Part of a small language model's weights.
Size: width 512, 8 heads of 64, MLP 1344 GeGLU, vocabulary 32768, 63.6M parameters.
Architecture: RMSNorm before and after each block, rotary positions, biases, tied embeddings, capped logits.
Training: a variant of Muon for these matrices, 508M tokens, 7749 steps.
Each number is 128 + 32 x the weight over its row's rms, rounded and kept within 0 to 255. Layers, rows and columns count from 0. Numbers have three digits each. The size before them is the row's rms in percent of the matrix's.

# gate: layer 2 MLP gate, 1344x512, rms 0.137, rows 124-190, columns 192-255
# up: layer 2 MLP up, 1344x512, rms 0.144, rows 124-190, columns 192-255
# down: layer 2 MLP down (transposed), 1344x512, rms 0.0583, rows 124-189, columns 192-255
gate124 100:075118122093128207126110085185122104102125127160099151083145132148146103146152126142167178130142114110184154099088118140077137169181141123118194131139113123120094160111193140092147157184140141
up124 107:108161176131104129167173135139138160101138156126118157116103094138112115110107070168109120148196130137168106159114125160156109131167109128197169179142135047130113136095096147135126079135073114
down124 100:143104139113132086119100116116118167112142119147120105148115130129104125128182157129113146143074103144130145168165107154142114110059182159103117139143106130103136094142213122114087176149149105
gate125 105:138110088125114136137151161173106149137067092095160136123203117142093117138137137160143144088107148088120127083115047142125153170125105137169152125125140161106184159081094129110188211176163092
up125 100:089129085057094099135118128096117094161096136086192105133172063183159120135166117117106100181189153145148160152163080140105114147044075105117124104161093142204122079121111180099144113113146125
down125 101:201095135142154129136183147133162173096149231184131145129137105103118138122121117166127137111091068173141161165137135133092134102114081132150155174080166139083162151136144126101105072131112139
gate126 099:155122070088078110130118116134141121119082097093204123057107158145129159126165166173126093122052077048099129105095196081127095112109134035208086100120110151144155132065119142124123097060116130
up126 099:124143167160127143126089149087142129180187145124148159135164145114097200106084166123130131142136189153143188117121089164169154169166105202091173128132163121165129106161169178161145139153153149
down126 098:151138111144165139190149102118121143092090125165099099149096129151162037132148125075113114128167086148156123141159137156089151110122126156168178087099095129106102136103095120111118162106144147
gate127 100:139094159174133063188125130101092158129161119132150122157139183095127103144142148171166142144149146148099101117112180134099164147175174056077108146135125162120097158141135144156095138114152102
up127 099:173037138158128141151071091088153137139184143111134097148122127071105116109115170096116119132062120126088093142151166139069152143145152071107156127117140145078131102129042178114123164074140115
down127 098:112195118109088126044163194140140102160066173100108128107121113168157145093042110149134145126176107127164181156143123147155145134130156136114193127128077093149145162134154126143105112094145135
gate128 096:105111070133155119129111146082094107152132118117108141139124154114141128115150103088174119148124106118092102087123145158072147153167068160080146096168143160131131133145122123074165172114067138
up128 099:095069107138161131093109141151122210144131118185112150101125099145172142154136167101164111155111168070075162131137146116130146160121167118135166117074091129121120129159123139180151124140156104
down128 093:120133124091148153152101148119089119152196157066153159162114176116113117107181093114091133096176083143137062126112134160110141110162063127115135123186166170141139119117166177048114105135058121
gate129 095:156129086100145092133125160070114086101114133146172185102164073146138091068127153116198167095169077120070091150152130138139154146119108112126085160128148104095113092117067143131146153096120140
up129 097:220149152075168114179141129125150056138133116126077132108095152124116126093099128094138071102097124171109200149107120143097110087157089163129122189080173080152090130098195085136134116097175152
down129 094:075139145206049189089122095117145155126168142159125098131142065136126087159166138165105183162180162074139119120133154164089179144134098096121133094096113132099144119142110130116100159080065111
gate130 103:157162144179134118104096148122123109117158189139104134156122123172105102126139134081152054070128105108095134082022119121135057108150151139073161099138124105148117083112139184164113132161189157
up130 101:128125152137130138148155113115151133139151090061080145046119142034124119169094242107093090163141158122142162187148088110138172138122095113134090118110158054123073162146140145155117127161182064
down130 101:171091071186108180087120115164113097070134211218146125177082077201141144150139074107131108085139122144117093085112143139164093104148101063142159135108156093149092089140134135192151168085142110
gate131 101:126114112114163115182121134121204139089099201202110152121155109158175203109160087194109080102122133090130130145186116104171101164121162220125109117129100159147103078169105129122155077148098116
up131 098:108134093145092122098165134162044145115139118108112123148115168080125072159103158108183145139077112127125131114052151133177179129156091116178151088130160133131132164099094108123149117104141135
down131 101:132157165145125177134164141099166164096162134169123129103143147094117062112195148069134145123110143140143156057141117133093074072112189163104107102133111154123162139145110153125145115140108135
gate132 101:122145151095121084130139118145065138137114158146133201127077159139115036173135075110135103152143104098078070175200105145096084092134143095146104126129163066098135136060133114027050137167159116
up132 102:169098119114107123106098074142150084098151124224118156078132112119145183174126128141185131052164103101126143101061129066135070116103078162117117081112110078165138099131093143095107144115164051
down132 102:128111184091124150135175135108066164102158096099217092173106094135151133128090109092056133199113132147107132112123128118178112127111173155140154161144181130136142202132176112144165123148069116
gate133 095:112130137091159152141173125101089082087109134121140155095134189118109098108185117132136033227135150116075114133118149089146183141107135088183107066093096088165049176173136177105059129122077092
up133 098:167073123033088106148124138105132095053127132141092112151158115180148163134130157084139112139085130150188124146104174152083118096124179104152089135157121162127138116234157159176104085169145081
down133 100:132169125157148104132130133102111095154055159096132140132165131115090102141125083145152144165159081193130150159166105113090164144145092134111155083122132153088142144069158138071121162077066096
gate134 098:143070141136156172130102156151132162126141144123114172133104100122116145142170151156131175106128182161117142162147183090074125107138123163143047074137137076125067101153111170154133118137081096
up134 091:130128118157119141154110154143115151132142117164122206128100043098099110172140082136101182086102137140108159129163124122091067102108108125121115089159133112111026121149067183158134116114083137
down134 100:056155160161102045158129119127129110142139136154176109086174113151051166163107114123145115168085085126154127122168190168152148162126130121133173124087170128104153128127154121157158080118157152
gate135 094:097133150172084161115100090172112162150102125161134134109177059131167107182190122069119093117061137133081096183101101177114096080088129074094137060088066118152149165156119193122143132122152116
up135 094:112133081150187103135139144097129133110150126106098143150126134129102131121097103132149126144172119113168169091065204155114173179162140133116114135200202138153071147147083160125175135147108118
down135 097:143167139085113074161057073158138125187096086175154136101152127082164123138108119122108170079090181143136161215116132151130129098077117143142071122023159151121113164091124145122139096166178106
gate136 101:120119144160096110133134159122147145158116162123075184116151136118150153144111093128146129123156127133115162117191173083107117103160119101117051135137158114138116086129110160123058141101093233
up136 098:083144146050147146195116103135068141083107163110165097102115125103093139166081115150120101031109121108092060172104152092130177134086140133140106112126126188091134124167104106186155195099094099
down136 099:174090060105100083107111153146141140170175132177097090120141132125122066140178096069094140166123135203152151132097152178125106119167150103158140197081194109126134111108058120137067068113115117
gate137 098:145094080110177069157122127152158109117115151166113172184172124190118126099171132111151110150102060076130100122108075079103142073102080110146147070148114170155128092137151095178178077111139121
up137 101:115131139129105154225122104123145129148136075121131114080090086115099087102063140080168123156112133172116122125154086105163127088152137126123091166154075114106109175109132057055129112087144155
down137 101:162139164082112101104129161149102130100132156122139134129151194115131109159167169097129101111144131135099124143115108122076131156077122116214154053075106107146123097102128161196146112095147116
gate138 101:188100123108132121129221146100164122154149160116108128182125160103159145130149135122131086165177124137099107148136116100127084132112130156153084135141147086127091110099133093119148131129104113
up138 103:102124055086167204108140150128172174105070109143192117127104128098160181193189170126119109056138169106151170132149141161121105110127126145146084137120082165188084086146172149102144132176125081
down138 104:124138111121145116150112102127119122148132146113120098120174177114104156069106136153169129155048163096151113159115135134119157192143152153147123123149104167084112155146136139139113092078078138
gate139 102:123166108166165148149119118117117153133129161133142126092120066110157114179149128138112123120139132171137168108141117150166147116106100085178169139039154139125165146134173127174161155079066089
up139 105:071120150099071107170141170109088108167077075118142133061092094073162157099070103095096079131146112119134118152122204161137159131093136130119197198127084102132124139156134041151128182097120098
down139 103:193128158183112129108127135132138104163125098137171099115217112163163099146129155119128147180173072158095132067128111130125152086103087101118139089123151187188121197117123152141075128117097168
gate140 102:111123145152113110118146094139128078146153102174100118148120120111184147178105152066107124120116194117089122083148146108038194114163128134195138075101132152156154192155108089208094081112140137
up140 100:146124139125134129091114106137126112131071119111127121121116123121158123129103115124158109139091175135106158070178132118124124091141066198187154071143128126146172078108121143121110162184169126
down140 101:126144054087119098099108161130110118114105108111102088098159115103135130147137125136084132062140182183068174124131142105120170104173110098106082151118164130134080201148148143198135157095097138
gate141 101:133119147117077089156198085135147106082145085071114083097126112110148196167167124104114118140146101108137134123129135186049144131155152108148101122139156112145150108103173120102141150174119113
up141 101:103129105169090123133176170069101163125095107106109166141137139133204141085162126183106119180084195127121142153138163188116115216113119134074053118133171176142083070128102171130167089156134183
down141 099:118094141172127145061181068183089127125154175104144164069103128167088115174177106112113142081203078146192129152148086104089135064158131161136154153176128103139114167158151076169151129124139137
gate142 098:176219153128049155127189110131156077162127095141180111122138152209105154041138151117121078092161081130126140163096148117142088145137110121167081132123129134078096091140143126094129105132084147
up142 097:105174185131137125145158104092109076125065140145163122109132088167133174115121112106131115129136074085101130131152128087145136100112121160162101134140137113082094090168088101102117113111069083
down142 099:080119097133102105118066131143121175124148147129130134151116133118115054167179116174127114098102150153163072122113138145098070109171087159151153166093158169158139129171129163141106123151205192
gate143 096:135140128154150131124221138128114147108128106162140096131121132089123125115131116126133117168093035124110118081173098175119172126155145148140135178116145122068122132133106134138117140168125132
up143 100:101127185099111138073083148133064111107079144142155166129183129157130112147126147120140155120118194116160109145088191117160136116116145081176142161060105170140117115103162136122116145070150180
down143 100:180156060131088135153102149119144148148159140137121078124129130096087109121094084128111145098139044177068093087135051208155114134118079113118146106161155113077088209164190182181127075141117065
gate144 101:160122116125144205087170080106102092150210095137128143138100140149144152142207138145187113135142142116100130166104177101110180146149140091129092145182098149103210138111118131093124060159085146
up144 098:149079113117092193147160142139125066127185082143131120157104161125142156113203152106180147088111144128134158136098145056090167088101177085124096147202078148108181152105130093157100057131140176
down144 098:108157126112208133154107123140151141112089148071129124176166114112081095120076104142099082173124126168124132162156076122142061094156071170160113071067139129160116107119139156138163163106164152
gate145 094:109077134120099131115128115082059158141108094092091151111111098071092103134120165213142163151123186129120111119049150063102161160093102130104062183094132114149112066091145190166060071139123126
up145 097:104096096139093151092159109100151140091119082118101157125170113110086098116179152169142096129103154158108131141115065145110124124135120215139148100108125122137127132178130114141124129069113101
down145 092:132173112114171149156112098168127145156123180145163094148142107145149134148095048130130132151168098122166127169128177098093119156125117117091124119164057136106162155097088077188170141152110100
gate146 095:139122119139149132105111069089093114079127115149109168122089099147163132128132184075152067162111103140115034190073084114122185086116147113149167190115129155161150167125099088087169146098113161
up146 095:140109148143143133137178141128107139109110112109103170050112094128157126160104190216104114096106141205116133123180163136120193139147145093141164115105144153091127153134108086185124168139115137
down146 100:150145093084129055112137131144152095144173180165128114173125192142142173099122094067154082147208142136091118186076128124144129094125155120162165145105121058134141149190138098119137097150123198
gate147 098:083118178163073131094155187103199064115133099119163105108077089081173177104101055119121117135105123120165112138124127184109102173146119179104124094147092160085093135098178110124066076101102146
up147 100:181186141131113099125133137134116110149146155175148108145119115105112088127112111140166147125161163136128125112153201147131111167129126125094101099087151113150129078112162146074088139094126087
down147 100:091145142132132110178117153147141146094107092064121135142149125117120109109157186116051084134088157120090132128129108124166134134129079080111150144145147185180097158062084103136149120139130157
gate148 100:128156119122145123135118087172156119099147152120139077145156120201155183118162061156176112106110205068091135072090142092134094170105122113158126150143127160157159121133128149092121191113101089
up148 096:180121142130090113140092116107110208128112078107138105103119172071178130148120151154064142141155122085056110099155053162150136123215151146172045165128162148098125114087158102175131128134082130
down148 100:099120208160184140145205160180212100090149119170151061118155057150186155106119181062130090140134198116065131094139158138067143097117121090120080079128165152144168131131108099121128132069146113
gate149 102:109119113195156186136117115101116156069086093127132151134133073120139147137132064169108176169086117137173165148166107162095090122153120108104121128113179165103153135157137122182099122130066098
up149 098:170070079137096202147186166102174138149130103098175122154098084084154111137148049129085168144121123132164218182124095195097155157139121154173110153190120161099151177147145087108131138076160135
down149 102:099172180055095089076102109171124098178097125125113110097167179092127154173142188144112126147172108104132112111152152078123144132086094110103170112118133099114150110096105118106139097197177175
gate150 096:129086093144118147132119140175105111144101133112130187145140109120159110049146115095184157196150123150096094083142167154153095136156128135123131167119216087060101151081133148105120145102101201
up150 096:131139153165131178137110019172095115143124119120164115134115108161104161098124146158138140093114128102142172179108132089022111124101110128171098124115101057073161137106136139160132089129154118
down150 098:130116124074140078174188181110186130104100102173076082170124119109155121101133058119136144145108086083108133108100095121215135082134199117089109098141112162135107124141167144138160153181132114
gate151 104:158105117098122153160153038093076122091138148113086093114094105181108139161086102072133114091068143153115199115108057110184144071058120147101132066136079141100145148122079116105097132092081121
up151 103:080138113155083136083168157130118151100112159110088113131119181165071146118152139093163183067208088135118119142115121117151124089130159112148126145137087107150151134079132135094106085098131165
down151 104:131159169105105130120061124154175209098129092079116152145122099135121136117128139137085147164097119117113113149142137178088200156142175175100122103126120137128127116188166144081119160105147122
gate152 097:138139106085138145137089115104080085088122201146122123139152086094182187163076098128123112167121117147100121141092163090141141095189142132153172093127114151142159162157086083134159078124083164
up152 096:212131122106190103125124102121134181146174147189107174097102091116138172091136154093142124128101126093124111133166075171116115088103088154124074179176098174166097145136106155098152143180143106
down152 097:128101116135098119101135132139160133114054136119154171132113207178106083146126136172116149109144106086165136101140108142104150126118118109083097120116066155077107113189105112157095120106142109
gate153 098:144132110135119091109156161171126131179123132156111047106121163183176107079100130155152127171147178114176133176123148126120139119097153151122122083118151133207134144166128147142089098155109170
up153 086:137155113127095062143123181173133150144121102145073109108166124142130134121132107126169134166112190149165144152111132093106132165076129124127136079121111141195153149165128093149084119162142181
down153 100:137144110121132139119137123089143151116098115109180160137126105135143118156138152139117125139114088128088089093170133113158184134218108137147111208110119164140093106128125089106139157067142148
gate154 106:095129133078089146100046093197107107169127132180130137108152134137060128102071159090119125127119111114124086087115132163143089092087089113125099205138115108103121179116088141152126208112132121
up154 100:142123098091180100109150162093109134193125092120130138101109126118135152138146084121128123094114116109171147185114092100137166120116189177088060170114179171136098142153137181134125105129100131
down154 104:112112126115133084131111139082156164113147125169138069117124189173167102131095164165156119112132108153142122084118135145148117065107093136125178120075129123095155160113050058070107161110151102
gate155 100:209163135065141091174134098156143151186125098135100109137119159173094075138144171139108123175104096103109131136106149107116130116140057122116143126190126114132143122098164153124105168110096100
up155 098:145083097170164107062133160112142114103129117171156171096112140108153108135128189167154109142073173115097108086130151092115143152132089094114136050084132125124180120128122175179146134133107184
down155 100:139171139097135107156107127168139156135143120075063148165157130110101122088113151078099125172152124146115118213091090098147127092163079091083098111121163123133085122088130132174164124147140095
gate156 104:144116209148192157106108159157155183148165175121117158165128139144070159132173122113076111162141086148119118116160129120142147123085126127161106149147049160115121110085141100178103160148122120
up156 103:103191147151073139130153152081153166103120090129093103115134113065161170124165101156106138121094187159075214119122129139116161170167123092098143136128165103109141089084145112101137144122085158
down156 101:130099205130141059114089111184094166119167146108119202133177134171116142128099160136146099140152100076187082095126157127126078173139180127084074082083098148084099124149121151138108096151110136
gate157 100:085137115112137123095150142153091111090093121162087095112132060128149114096157103136132106149179087156101157100092151175104146137118194123094132122120126191185133166174070101145112085089105149
up157 097:124134112140070155090128108179110066079125081092127097148127076141124139119143058148146129162140138135096152109139109138108136125172193114137119144135127063131095101106042148120110068119068126
down157 101:158131132127120077174132162120156179136141174121097141072137110122118154154159188098143121142103111086151131107124107146177152092110105122135141106092161142134123117106190159129167147122137158
gate158 099:102089095132156212112121081085136121141132102142084142149151133121121129139113088091170107074107152121134150111136073116095123121130146092112088100203135130120131146193127152146179144116118103
up158 101:130157109135129116108077151138051137164092186137114171096160126122182136058174170131132149195102183177142183053152110150150127153117117128100144103112166097118134107161129125179136103146144085
down158 099:142099166102120160177138089128155103161182181137161095172171159117049127192089136148080180107105122156158137176181138132130117047140103109178095091146108094073144173097104100085135175103139189
gate159 102:061118113124160135111101131145129157151147184149132116115092138108082176121086159100097121103103133209077086110146101121147083139132112166113166114197112167116082063088127070143156050112095127
up159 103:121141102109151110155048091184155183098123130089080124080171142161111056167188157135122131116156112175061112192091127132143136094128147104125104128131075139161106142128098115154100116151169183
down159 100:130120148135139116120126105054129102141148119175145120136119160147159123125137000136138119097143146088185159118139119129166135154168130142085126181111145085158114116120149164140106187168074128
gate160 098:152151100128141133119172155133091162155121064123128084105133116068143155198105114110098125131132158096135094105100149084106106113119176136152142108130122125141167049059140144147120140216170101
up160 098:145117190135150160127129124099164120162157122088118186060128136166133145129107183082164062128119145100138118074128091166110091104093126134171132089171153183136088147082120186140078116183098124
down160 096:149166063091124106117111106146128102100119154171062141159107166112101074148146107183181141105112088118159101186160139169125085144084108137117110140089095091133147139173142088148137102056099050
gate161 104:149142125111128104155144112100096147097104065084179148092133067135142109051087158089155113116138136081134139138139114174153135142129090182125089176160091118136202099145134093128112058156132125
up161 105:164101145109087183097061111096127116136122122138083101118147123143204111104152151109150126116076175179153099199072077120140115141136118130147078122192114097092215136138111097098157138135138106
down161 105:103097187125123138159112146161155069131133170154126128106113145089076117175128102073121090172160117118118095095168159080125206103123164055106155062059120142172042156131096163124130113065139153
gate162 099:135138123109074166098108141160130100144133147092155125183135098148197175125162136146097122088118111128112162063146115157113128190145107125096156152144067124140089115065134107151152115181068145
up162 098:102190163108128065124129103152103140130195110138173121156093111079170105132144159095114118145130147129124133131127167152130104117125139107132154098113093158154132122136146143130144156097137114
down162 095:112085085127148135133076129141166169142103166141113147110111145140136149128148147114129105135118114133119115189144102091142123142169136157143126160151131132105156166140091143142108107192167142
gate163 099:068188104154050158138076185101118146108186120170140114110182141130158173153154111150053092145135119102142111137146178104098085175125071135142136089096115150090145139144160137144131152120107154
up163 099:099124084113128090099111206094111114086186172078110188129128122140145120087097136090075111133093130130054185090099112108087123146138124156143105179160158159114224096139109138087153073120140200
down163 103:153131162139131096141143098105122106182134139179105126082180170137112207115158092138122108120146101073200100149119087124130113153065100132167116106088106090144089138162127140153041149135167090
gate164 099:078186099086090153126176121143137150154170130131072045087140121115122134160144099092087096148148060135187157123134083137140159116136148125076115088143141134124055115119102076133179092134099106
up164 097:093181199096067133165131111162140101122170167130131153151078103136116145137165132092110151159109165167124161094085189063107128074131083149114110120108073132171114160111161170125092149108178189
down164 101:185097106157207099176106150097109144156116109132164098123187139190097157094130142098111120096095069100084142131189075189160126165107142124126126087129118105130147098145099140191131148085060130
gate165 103:136138202084133122099146161105147172184159086125154120075148101148075119063090185146129107151095142084053126130159157137111178180136219114056174123169126139123180208135131102111118098121111143
up165 103:175118180114165112116105107104105129142175155169131095116092106151102127199086154125124069140050156120072169163144142122232150226127186136113107124159092169105061194161129140052136114100157122
down165 100:128152061088099094091107133157166157135131069135115111091133132067102113113151103104111152154136113155114104147177112098122041097117114122170169142118117099154137172078201097089119125127123098
gate166 104:105106118119162152179172120109126115156143130067115154084128123109114096034154113099193192140136112124128092157107168112101104126137138156067148108123162156098100098069110160139118167114180111
up166 099:160104148169166118151105137109143120104096110131137144123156102159152133199115159168121084158139147109088147148125117157085092068093179111152098134125159116116171117109098118141158072122172138
down166 098:118145115113134151124104065167086152116110127191133147164076152124084110138172130123162178106125132160124122147139161133164174147136128136160162155119099132171136071135147095108131092113056133
gate167 103:084137189104118113097105141096105082154135214141106079125110151114087122151158136142097165140195095140149134177131120119077115148109126125138180154176171131155114165113111159149118163110172157
up167 097:115149200074179100142135122091118091121067202128151101121076084065101161118155143103091115121151119134140122140100144162107136126109129115131198135137154139118104123100114131164149125131178135
down167 097:163098075167106112160118150115132205106169044085103145139128083167160113128114080129144139089129166121159133111169121150172104129083103136139084130090146075120159123169203167036076069134136166
gate168 102:138163136131120108134043101127132126114160087148145119117137079103152121098166126135192098170059113069138121070142091136087175155112130054126131104093134135161133079132111079164080133134115105
up168 107:105117118156141139141091122181104114117123195143184118118174079129137115136134098159129133115157114144046181154079093118070122126140143092141095122129126197125080076098106133134111127140171098
down168 101:155143153114148127162173147139154155133073100113167136178105165119101113121181128109129104144157140158130093147154154141085116109127120124171138107118127121132096154149201165067176137043127118
gate169 096:137150141118136124138091076098089117146117085179168087077079107120170134090156124206076144151174136103150113101178174191113103058125122118095139095147140112114111083109124130137064131139112058
up169 098:134100126105171116133092140132098087097127161121158126136153137152185122108191114146155204124080133142174135136126172096132159100110149136115142152145118122102171073116074114095088130133074168
down169 100:142136147119173155153114129124159157180104118106112073152119091124133127108103165144107113119114162147125163132126140179117119121100117135138111104117145123131054143154206112192172154128158100
gate170 090:146139130170101086180122074169149049117114129092094112131096068075124126143139126159157146158127144054122114110082098144139141157135129122126140127082173184118144122182092140128150148099130130
up170 099:122155113072123142068143117146129110147124122056110020099153099118168143138127162109169136116151113130184131142106177087155099087134123146189126154108110156126107105086100093130165092104091135
down170 098:073142154146193091176090145094133138149156126170111209161062131142126078100062074151102168088133135126088115120169118134088145174097144146061115074114102157131125132101167160117110161174105145
gate171 104:117089147161126130122112214179181158130129110096165122166101093098183124179075118140160145080186102204121141128113120137143114153115160122164127165156167089202097115165167110131108056125097206
up171 105:113101126146110157144091139144103143121093126142089126142069065042150090190147138135213085099178070187166112166132084118147131174143156171081154090145122182138108123144147105195086141113120100
down171 102:157160069073145143088181114112157170088153184082152176151176168110130171119143127074113126059137127179119101094143159136133121132112135173104163143151153117086106139151110139164127124153118112
gate172 100:135164155130087165145106093077183142154138194093083076115137182124088141122125124079148209093156071146139080184135116095128160140158156118131131197175147192105157133114111095141160118112084143
up172 099:072185072105154123140037145140121144183078107147080145127136084127110163077138120139124122164113206148151155097156177088131104166147131121172138111123081094141092117119189139133110158186174143
down172 098:089108148132071099145168180112132123138137141117164126125091126168102136158147139139125146090206058050142107109118080118151113100144082104183151133152086120130134164057135135156105099144114097
gate173 099:125144104115155086166133138147183057203146124123144136101132102134113131129099045137148144131117149149054094160091092072137142088170123136170133148099151137120074092148143112131117107101126110
up173 101:166125087173157124121142161123139078160141174105138143182148101047106118066103075143118140119136070172110142086139116107061145088141161138100149165157165116113089147196152139190144067089106176
down173 101:084135074130134126087093107139139126152140078161087097130124129167097153135180083163136101144178155102170115189115125161155102098085143071113097088093106103156130205038107091069117133162109183
gate174 094:166093157166124145107068150191193155113096167108120121116149159084070131135129181212168089151119170184057077133073144095084135113119153112163186062156161133133082143129039164142140099158064090
up174 105:112071149083136143110112135154099151124149169110091140131153187174142078134108147114098132117163106121190127105124224102166073083108189089159154126078089159135120143100089165157133110160085069
down174 098:142155120130122153123136129108076147113083115102189147063098135121167184119191067089163112086077154077111194136141127170111112101167073177141090143149124126108117148115200149107125146188200180
gate175 105:148116149128087074098139103109079087129182171149103114117117082093117157082126125124142198143122119118132099027127129168092113069090126088191151121125082100161114111137139147108068147084108124
up175 097:158049141191199135200063157102111166131116086130094122132125126134138132154105139165121148116129161155108106110134177141164145139149077156105068144198123150090126115173148169127105125152137055
down175 099:124207124160084126160183133126086114115130196110125172119115073104173192106112133046170123125140103102171146118112140166142169106096122111211108147014076164159133178099066093140100125116104155
gate176 093:193131111164156148124139140101152145108156123114086074165170105136203105077162110160114144131155112108054140223106126108128118134077095138108123084158144089152108136152127120075084133064145145
up176 098:119170127109135127100104132132107178160136125116101142149104163116109148120087199076099138159126121138189099078121139125122129152178157118111095129119151127171108129126109186110159130155128137
down176 098:139119160160112087174126134138124090154092108142119144093167138170215115139151137109193115137094084132071156145135112148123128092023094132116182093135117196132105136115165114127084116072101130
gate177 097:152081152133134147158132121161211144159141099120088115059121149128124195149107101142117137077113136115078178137143081104083150153131105155135192151158169070150124096131129190146082153127092050
up177 096:151114153137154078147115136147132160121165157158152140162160156097133087129149112128096134060084102125092152160211196161078095158123119136139181156158097061120152116123108078126136112052122118
down177 099:079154157183172145125126144077091117162076097148108055114107109138113140132115107103146109171189187085173120064118101127172190175136116151059050076117174144073143157103142094095131148172123154
gate178 105:181135109135150046139136086151125125087163131135161140121086062157071059152147093094172137142151145138157146122135167100126146069153113113128148113123136101097126141183156077149095201093150202
up178 102:076123124093087075081122162093130153134017112135127138111161161097137119149105185146118184106147153174118162061141156100133101124087109168205120150104103096144119088130138116127173109152159130
down178 104:147100135129152140170142100146103164163173109064118182170129083153100161121106088112117115153146137132205171164099157119114158159107069110109097099128107124169154183114067129147122174126136135
gate179 095:096086124138152130073181065086175047161099153167096091131149085198101097116116173112154132091163107116108186101101157149054112146102137172138116130118103147179163152144133161131114113092133117
up179 099:139155134143204106125142106114121106102181076127127109090172078132123149081104071082115067143119135155093113146122092107105129093139100085162168119140107162146147161226129127139152186127174146
down179 096:131120150099069152145134146127144143125125139129141160146107144131148065147160147115136141136114138101122110116172174126136140119174176111118125140081172112138109070065125096108172122116052129
gate180 096:131069070096142183122145084089145171079164169105207136154162118168114111124082136093165177161153115085144148090171150133102127119102081091139170187079137114068130097127083175140097066127110093
up180 098:140114091132077125132156108068147087129177118136123076112054110125136126166074173178116091161154089140122080096124146158143182133046177131113108123126138125099125088168108152128057118104121143
down180 095:127145142093139175147100127143128161102112123133177161158153106145138132111176107107112115142124105125123140173120156159155153113168099097143118147113121150135125177064194109158141115128203069
gate181 104:071140074134114108145142136199119141141081112196104144112140140125177139105134161077090105095206070039134106100098146121185120129086069136133151152092139149105096119184157083141154111107102153
up181 103:184131135126121087153057092108125048125119142145100147145138098106140140132134135205141121101146165133154135110147109134124128151148162099155105130120120167102136131114122135134180062157120127
down181 105:127111139123068142087130111118093096133083116103140161137078154086117132087093097100174112142097068144179163158195190072135150137125177092102113094146132120130129087135134163104128120127101133
gate182 097:129149177108169139151112147131096092167115104154119132110136132098190117081061119148126110120089110125048084115109109160112071168164122097151143164066063092100101135154095117140146135134085211
up182 100:138156160163059123126128169139175144138112180097157155095140058141062151136136123101148099119103132112124137123089118083118167064185140133110173157115140138216151184103146116080127139118087126
down182 103:131143123191108155090118096119027160110109170123149166157181136147174159121135096099215097100117159114092090108062097158119111066135173156192081088115183142055130115167113160171155118116141145
gate183 100:080115123133115142130097092099193121125108093126160166102068081151066161125126087140150151051093138090137131108144103119142116151119117163125129138047112139089101124116173096125101117145117150
up183 102:095133175187113143109171170079081147103133133141140101105165134098058117090099130122095119150191136149115084092144152102140144124131098094155129075187128108152143135118155073073114135137124113
down183 100:143110081138159075172102109172154127110115121100098161164143172174157077174200136112109164131149140136186180083139120206176134105121121111078118127071105108141123082156153164118147095099100133
gate184 098:183092183116163139072083108144156133099082104098140106091126133118171127067159144086053107121077128190171151105078123113033180126106106142100100070139114133151118111148123111109130140049135097
up184 101:128137127176175108114091139164172128115055167131095130148162156127163115101141178094136193186127125151146121152136101181098161174149120073136150091120137119079207157162116112098115183100190105
down184 097:135116126104189159141134115114095121159162113099123166147085086145111201132131116198128091087104128139067161119064071064118101098119157164076151135106156138172053116134231135139123122116125108
gate185 100:179077135112080187227082103190111114059081121149153182137157159120128116182170118163109175150126120135061157118104132074159084129129121087140142141153098143111144120173148194151132100126115107
up185 097:132146112085111207140123106122190143079079128202144151110104163115126161140151080188103172147117174136072171076103120116080133180132130083112153105096097122140145107156121153135153128157138101
down185 100:120102128129141128127076236144075173231176042088136075154120141112117139107149108128131104156097125138184074186172123141105182120157099139142135167157116157128145170153119133118073078105124134
gate186 096:151104123095169172126122124127138100145103156097113134071141143065187093118113141138092121126103126150095165151103144141120093166131056141094179121217166185129136116110145172165129056079066091
up186 092:158126106133145129147078089138115093158091122082145156185156147120145114120163089151139103118081167133168192107074095139160142138161117100121114152116090116074137108105159127165103127142101179
down186 091:115123164138122161120070104118114131166175172174163101099131094081088162122093111187183088125159143121074115110154156148052064097128147134174140077164135115132172125176145166085156100135151054
gate187 096:073072154076164144185055162177142203075111195106163126115087146151130070134173071158172177182089111118111136134174135072104119115104141163126133114150154139122102153140096121136116163097126107
up187 096:117132103129111131106185098112072113150138118158090107141146109193179132121151105122147091094151124133114171081107110160106160147110088143150179125136102102139114109096196073081166125240145119
down187 100:135124096208109111145100162150169152103140143118165106123052152185135109106116079114162124119121156164095117075101118110121200131138159090182111170178092164137170172182105152121152145144097149
gate188 099:118154109136138110149168098175137100078096099104119180157122119156166103061150143078154103159156121146141128124100075120117156049168116161147171131168120121110144109142067152117128137141141130
up188 092:131107095093129163025095063127077118116153146168148136075120088106061127130144077115031118167130110109096107180093144146170106179099185071077088083147121141119190212146136131100137137082139130
down188 100:180110126085106115195191164137123103169081044125110147211107126121193170096093175087140153156130119161198181156118073139104149117150107091126124140098082136092085097092092108097122175159113156
gate189 100:118140144171161171126111108114082137124151109149111056094158102081157178101138160131172105162172117147143133131097135148192143096064188139095125077136100080201119115106074090115093150214143182
up189 101:126130129094131077131100148117172117179069115073103128177114114105168108125152104086089113063061140080134120114148097133092087136132133163096185146137086144130125146132130095135192108093058083
down189 101:155112147119117189095123178174095172147110054137129117108116114109137159095150158195168143112179124099167113092134173141156130142098119147163110104149159131113185096153122161127074139119126130
gate190 098:045168089125127149123144115115114143097102134175139102156140152183123126121112099164121188145226114110145085086152082155128164137116153153026061150126180169149095128143096153133134182153079129
up190 097:056098104139134150141119131124084147154132050148100205166107135110157135092152104099103114148149164092114060140147161181113125129068129150109126119138169134128128155123193104135119130139079101